Part of a small language model's weights.
Architecture: RMSNorm before each block, learned positions, biases, tied embeddings.
Each number is 50 + 10 x the weight over the matrix's rms, rounded and kept within 0 to 99. Layers, rows and columns count from 0.

# layer 9 MLP down (transposed), 768x192, rms 0.176, rows 688-721, columns 48-95
40 51 50 59 46 55 58 41 56 55 44 64 60 67 41 48 56 42 64 43 32 51 47 49 38 57 42 37 28 43 52 49 54 59 63 46 33 43 35 39 50 49 50 52 46 51 42 44
46 47 42 33 47 48 43 56 47 48 48 71 37 38 60 54 59 42 52 45 39 35 39 21 38 72 31 73 78 51 69 36 73 44 59 41 45 54 58 52 53 47 44 59 54 48 41 63
45 41 51 47 42 57 31 64 47 49 54 56 40 49 45 51 55 64 51 39 55 52 54 49 53 76 42 59 41 54 41 60 64 50 38 42 57 48 63 73 44 42 50 64 32 50 71 44
45 50 71 46 55 64 47 64 42 46 48 50 36 65 50 55 47 59 54 23 37 51 45 58 48 51 41 52 56 63 38 66 46 32 60 45 40 66 53 67 61 52 46 59 43 44 54 74
45 35 56 53 44 31 46 40 43 69 42 55 57 52 42 46 51 47 53 48 24 42 33 36 47 47 44 49 65 55 60 42 46 42 50 23 65 54 38 56 69 61 33 40 40 53 43 51
47 66 54 51 41 46 53 42 58 47 32 64 41 53 48 41 67 35 66 51 54 42 31 35 55 52 52 47 76 53 64 49 48 55 51 51 60 47 66 65 42 68 57 53 36 48 73 61
36 46 50 52 48 58 55 51 57 77 29 50 55 53 51 57 53 37 51 49 52 70 42 33 53 54 42 34 53 68 42 35 56 46 50 72 52 47 58 46 36 29 43 57 80 46 47 58
40 63 54 58 51 57 58 59 43 56 74 62 48 56 54 41 40 46 51 50 43 62 49 60 46 54 71 39 44 41 36 52 51 71 48 44 46 72 45 63 47 65 61 42 47 38 42 42
71 49 48 38 54 55 58 60 51 52 41 43 57 62 38 65 45 42 72 42 45 53 41 58 31 41 45 44 45 33 57 40 60 45 36 32 63 43 53 37 57 49 51 51 61 56 58 49
51 56 57 53 42 48 52 40 43 47 27 61 55 37 23 44 47 58 52 42 58 59 56 59 45 45 41 40 63 50 65 41 45 35 47 47 61 72 57 57 48 36 57 69 55 45 42 51
45 66 53 34 47 46 47 37 48 48 37 46 54 62 55 49 43 55 53 55 55 51 45 43 65 49 46 43 55 45 73 60 46 52 52 46 42 56 44 40 56 44 61 58 42 48 55 46
70 36 37 59 47 50 57 41 48 39 39 53 46 40 60 47 44 44 58 60 61 63 64 46 24 57 74 45 54 58 78 56 42 38 63 50 64 68 44 64 40 49 29 59 45 43 49 46
49 51 46 60 58 58 51 57 58 54 44 49 22 64 75 59 44 40 34 55 38 34 47 58 53 44 58 56 46 59 23 47 45 51 45 52 45 45 47 40 56 32 39 47 41 64 61 48
63 51 49 48 56 41 50 59 35 55 54 47 56 46 49 57 46 82 48 63 38 46 42 53 54 55 42 41 47 63 59 65 55 60 39 45 63 55 52 31 59 50 61 66 60 48 50 48
41 36 48 35 44 38 36 59 58 37 55 32 58 57 45 46 45 47 42 64 63 32 66 52 50 48 44 42 51 57 56 55 31 63 55 47 43 42 49 55 54 52 58 54 28 68 43 65
66 71 64 61 63 51 64 49 51 54 57 57 61 58 27 47 62 38 43 42 29 45 65 45 64 49 30 59 74 47 50 52 43 32 46 39 59 56 50 47 45 47 48 58 31 35 54 31
49 63 43 51 57 55 50 34 42 50 56 47 49 53 60 70 67 47 62 39 78 51 47 46 27 45 52 54 48 44 46 23 61 34 38 56 35 50 38 58 41 55 41 56 72 50 54 49
42 54 35 42 44 47 59 44 52 68 38 51 45 57 48 53 54 47 44 77 59 58 68 55 35 47 60 55 35 43 65 51 50 45 48 53 32 56 67 53 40 62 71 65 68 57 50 36
46 58 56 37 49 33 48 76 32 47 52 50 44 56 56 50 30 42 52 51 50 37 43 41 64 53 60 53 48 50 55 56 42 65 22 37 47 46 50 38 43 48 49 55 35 40 41 54
34 40 46 56 45 69 38 79 55 52 39 41 39 52 47 59 56 32 58 50 48 61 50 67 28 49 37 48 58 56 44 46 46 42 51 46 53 47 27 60 50 42 41 38 55 83 63 46
55 41 51 22 47 36 57 68 52 34 42 34 44 42 52 57 56 34 35 59 38 43 37 57 40 52 56 60 58 46 59 60 58 40 49 52 52 56 45 60 57 54 55 56 47 40 58 45
45 51 38 58 58 35 52 57 59 50 36 57 55 57 62 37 52 39 31 52 24 68 46 60 42 58 50 55 64 50 65 46 60 79 45 63 56 39 48 32 49 48 62 32 58 69 58 67
61 58 55 38 46 50 45 54 36 45 53 34 60 52 52 55 41 57 46 40 48 62 48 41 57 49 34 51 40 47 38 50 33 54 54 46 46 38 48 59 51 62 41 32 57 57 52 51
35 43 44 45 35 53 44 66 55 46 44 52 50 39 43 61 50 45 55 68 54 47 62 61 46 58 47 45 46 53 52 47 35 60 49 53 61 34 58 46 58 41 63 45 52 55 32 48
60 55 62 53 58 51 41 55 49 43 49 37 67 41 56 43 55 49 39 53 69 54 55 56 41 71 38 42 61 46 37 73 45 65 67 46 51 49 26 56 42 43 60 40 34 50 43 51
40 45 62 58 66 52 56 53 74 35 34 49 46 61 65 58 62 48 43 76 39 57 62 36 47 65 48 46 55 57 65 49 59 73 50 58 57 56 59 64 58 68 59 26 72 47 62 52
53 54 34 34 52 53 60 46 47 52 47 49 41 45 45 41 46 61 47 61 46 39 64 25 67 48 50 26 41 37 60 32 47 60 63 47 52 53 61 40 52 43 54 45 54 47 43 42
54 42 64 55 32 50 57 48 52 34 61 60 53 54 43 49 38 27 47 72 51 59 36 54 55 66 50 58 46 60 49 47 47 30 45 44 56 68 40 40 40 67 55 41 44 41 43 56
52 51 60 51 49 44 46 30 56 51 63 44 45 36 49 63 55 37 53 60 42 54 46 35 46 42 55 38 61 49 50 38 66 46 46 50 65 43 38 43 31 47 51 52 50 51 55 36
36 39 75 55 63 38 43 37 48 49 58 55 61 51 52 57 46 45 51 37 55 51 61 59 62 59 52 53 46 41 65 48 51 38 35 56 49 56 54 72 59 48 47 56 36 34 55 50
56 36 51 38 39 42 50 37 33 45 48 63 54 56 52 51 54 56 37 50 54 48 65 44 54 47 52 65 63 60 44 52 82 62 48 61 49 60 47 57 42 68 43 54 57 26 48 41
47 60 33 57 48 30 41 60 40 54 51 56 44 54 57 53 45 46 42 43 52 31 57 51 58 49 55 41 38 48 70 48 45 57 30 59 45 53 51 48 38 31 48 65 41 24 43 52
48 57 52 48 45 51 55 51 49 57 46 46 52 25 44 44 49 34 42 48 59 39 55 48 53 51 50 53 56 54 58 54 47 48 54 53 48 35 62 33 38 55 49 60 55 74 52 60
49 31 56 51 50 59 55 49 59 47 47 46 56 56 46 58 47 43 48 40 41 44 55 59 49 39 53 39 59 59 59 29 42 45 27 44 37 47 21 39 51 44 40 43 53 40 48 49
# layer 9 MLP up, 768x192, rms 0.168, rows 689-722, columns 48-95
59 61 41 54 67 44 55 31 73 42 43 49 41 53 45 31 50 55 65 45 44 45 63 60 48 58 56 64 48 42 60 39 42 62 70 42 38 44 50 62 53 58 36 50 56 57 40 55
54 48 45 34 46 69 57 67 46 43 50 38 53 45 68 67 58 50 64 36 66 47 62 32 40 47 37 53 57 51 77 45 52 54 45 53 56 37 50 69 60 43 52 59 53 52 53 61
40 39 51 65 36 53 36 57 47 63 51 46 47 65 58 41 39 57 58 47 45 53 60 48 39 54 61 48 60 55 52 63 61 48 49 71 56 47 53 41 54 37 38 50 49 36 46 40
50 59 48 37 47 51 64 46 47 46 44 32 37 50 41 49 64 51 61 50 70 50 59 62 48 60 46 46 51 25 33 52 53 37 49 56 50 46 50 28 49 31 49 56 41 60 49 43
54 56 39 40 43 47 47 50 43 43 66 51 55 58 37 44 62 46 41 67 57 43 52 61 60 51 29 65 38 63 47 54 42 48 58 43 45 36 55 56 49 45 58 42 53 48 25 51
45 35 58 25 69 44 52 49 74 44 40 46 57 27 67 59 52 53 64 54 51 39 46 53 34 62 62 35 49 60 51 76 40 62 55 47 49 46 49 48 39 68 45 41 54 57 45 56
54 42 64 44 43 55 40 43 58 42 49 41 49 68 25 48 56 63 57 53 60 45 51 53 61 38 45 55 48 57 64 64 35 40 51 54 41 45 39 50 52 64 56 42 43 56 49 37
72 58 60 52 40 47 56 50 58 68 47 76 45 50 50 58 17 54 47 48 39 27 65 51 65 56 38 43 28 55 38 57 42 56 38 34 60 50 63 41 57 56 51 55 47 69 68 43
39 42 68 51 49 75 51 64 53 38 53 43 57 61 39 54 67 48 62 65 50 53 49 63 38 38 60 46 29 47 59 65 70 65 50 59 45 40 66 74 32 67 57 45 39 48 48 68
67 50 43 50 64 42 43 53 52 51 47 47 42 37 55 57 58 40 50 63 46 37 66 45 48 42 57 52 43 57 40 34 56 48 50 54 46 48 45 57 49 62 46 42 53 60 61 53
44 39 60 50 48 68 51 54 64 63 46 38 68 50 59 66 54 56 49 45 49 67 57 39 55 60 62 58 46 52 35 43 34 50 48 58 33 38 63 44 50 27 26 47 37 53 43 58
55 37 59 48 63 35 63 34 58 48 44 56 62 47 54 59 69 35 69 36 46 54 41 62 52 30 51 49 43 38 45 50 36 28 54 55 61 49 49 59 49 53 49 78 55 43 46 63
64 37 49 37 37 68 44 55 46 54 54 66 47 52 52 51 73 56 44 58 33 42 51 55 36 52 50 59 42 61 52 45 46 40 53 42 35 52 49 33 45 61 55 61 43 58 41 39
50 43 58 45 59 50 70 37 43 46 41 46 45 41 42 46 40 45 51 51 36 58 39 36 44 60 69 61 54 47 33 49 60 37 54 52 33 48 43 56 40 41 53 44 53 57 55 28
52 53 46 44 44 57 39 60 43 40 43 64 54 57 55 61 24 58 43 60 50 60 49 37 60 68 39 32 58 59 38 50 55 49 38 46 42 39 38 47 35 59 49 50 44 60 59 51
59 34 57 54 50 47 62 50 68 51 65 62 41 51 58 45 56 52 35 41 50 49 52 54 54 53 53 48 26 44 52 60 52 74 46 50 71 45 47 49 51 55 49 42 60 61 46 54
37 54 56 36 49 32 40 42 53 65 50 60 64 36 39 36 51 51 54 46 60 76 53 47 45 42 38 43 49 50 52 46 47 52 40 69 49 36 35 48 64 59 50 58 67 56 53 47
61 48 58 52 38 35 49 44 47 46 43 38 43 38 66 49 49 38 62 55 52 42 61 48 47 51 45 52 54 48 60 49 52 67 38 29 40 44 42 47 60 58 52 52 58 55 38 35
44 37 59 44 53 63 51 62 45 51 54 44 66 65 50 51 50 49 36 51 45 71 47 53 55 49 55 62 63 58 42 48 39 37 58 61 30 53 61 42 54 37 58 39 67 38 37 40
35 52 54 22 57 66 53 45 69 43 58 63 59 46 48 43 39 42 71 45 57 44 46 51 44 65 27 59 47 50 24 51 42 51 57 47 53 51 27 49 59 38 48 41 33 44 65 63
47 44 64 56 49 49 57 51 50 46 54 40 36 54 43 60 41 53 52 45 55 43 65 39 36 46 58 53 50 53 47 68 41 67 37 39 35 68 55 40 30 34 50 39 59 39 54 65
50 36 38 47 50 56 59 51 61 70 60 35 44 43 51 38 48 55 47 46 30 43 60 32 41 53 52 28 45 49 52 54 48 41 60 57 35 56 38 61 47 54 40 51 47 61 48 58
39 52 33 38 53 34 37 40 39 53 64 43 34 50 44 45 44 48 33 51 36 58 45 44 56 32 48 53 45 52 58 52 35 60 52 51 35 61 58 61 60 58 40 62 37 60 58 42
55 42 36 42 45 52 57 27 45 58 52 54 52 56 41 45 47 60 65 46 49 62 56 34 41 59 39 47 47 42 50 54 50 48 51 53 46 52 45 32 46 48 43 49 52 50 52 57
54 60 34 25 59 36 47 36 51 40 54 44 50 42 61 51 53 46 71 52 48 42 64 47 27 38 37 32 39 55 56 52 53 38 43 55 31 50 46 33 48 34 53 61 62 48 42 43
57 51 47 69 49 49 33 53 60 55 66 61 49 65 50 51 70 33 60 49 49 51 55 57 31 55 52 49 51 50 52 60 52 61 50 44 31 43 49 47 74 49 65 41 39 49 42 52
43 53 62 35 48 46 45 56 32 52 54 44 53 55 69 67 38 55 44 44 50 50 48 40 58 46 41 45 56 58 45 43 56 40 50 68 46 52 42 43 49 48 47 50 39 61 48 61
45 35 55 59 62 54 47 52 40 59 51 37 40 51 46 46 52 45 55 63 53 69 52 42 44 43 60 58 62 48 42 55 47 36 22 68 47 38 48 66 63 64 34 67 40 71 38 39
48 58 48 61 37 53 30 64 47 51 66 46 38 50 48 40 66 47 25 51 63 58 50 56 44 56 44 61 55 46 50 66 33 59 55 53 57 45 51 45 51 67 51 38 49 50 54 46
55 41 78 47 49 47 39 31 57 70 49 39 50 34 58 52 37 53 49 57 61 48 38 51 47 54 41 35 32 45 54 45 62 57 77 39 43 36 42 55 39 53 43 54 42 38 62 53
72 51 57 54 39 64 38 61 51 44 63 44 51 37 67 32 36 43 39 41 37 56 59 50 49 65 56 46 55 45 57 44 60 50 47 59 52 48 52 49 48 45 33 50 35 44 48 62
63 65 49 57 43 48 50 45 49 52 63 60 48 53 49 47 58 67 54 58 56 32 56 46 38 44 34 58 64 58 34 62 39 42 48 56 36 41 47 52 31 54 60 55 42 59 48 65
53 70 45 51 44 43 47 46 39 47 54 46 46 57 44 39 33 65 44 43 46 45 48 46 36 55 36 56 61 46 46 54 50 43 72 55 50 42 66 55 46 56 59 43 43 41 49 40
46 63 48 49 67 42 57 44 31 64 62 54 51 59 46 58 50 56 29 41 56 41 43 65 56 40 39 45 38 57 36 61 46 60 40 48 54 43 41 59 53 51 58 56 37 69 39 55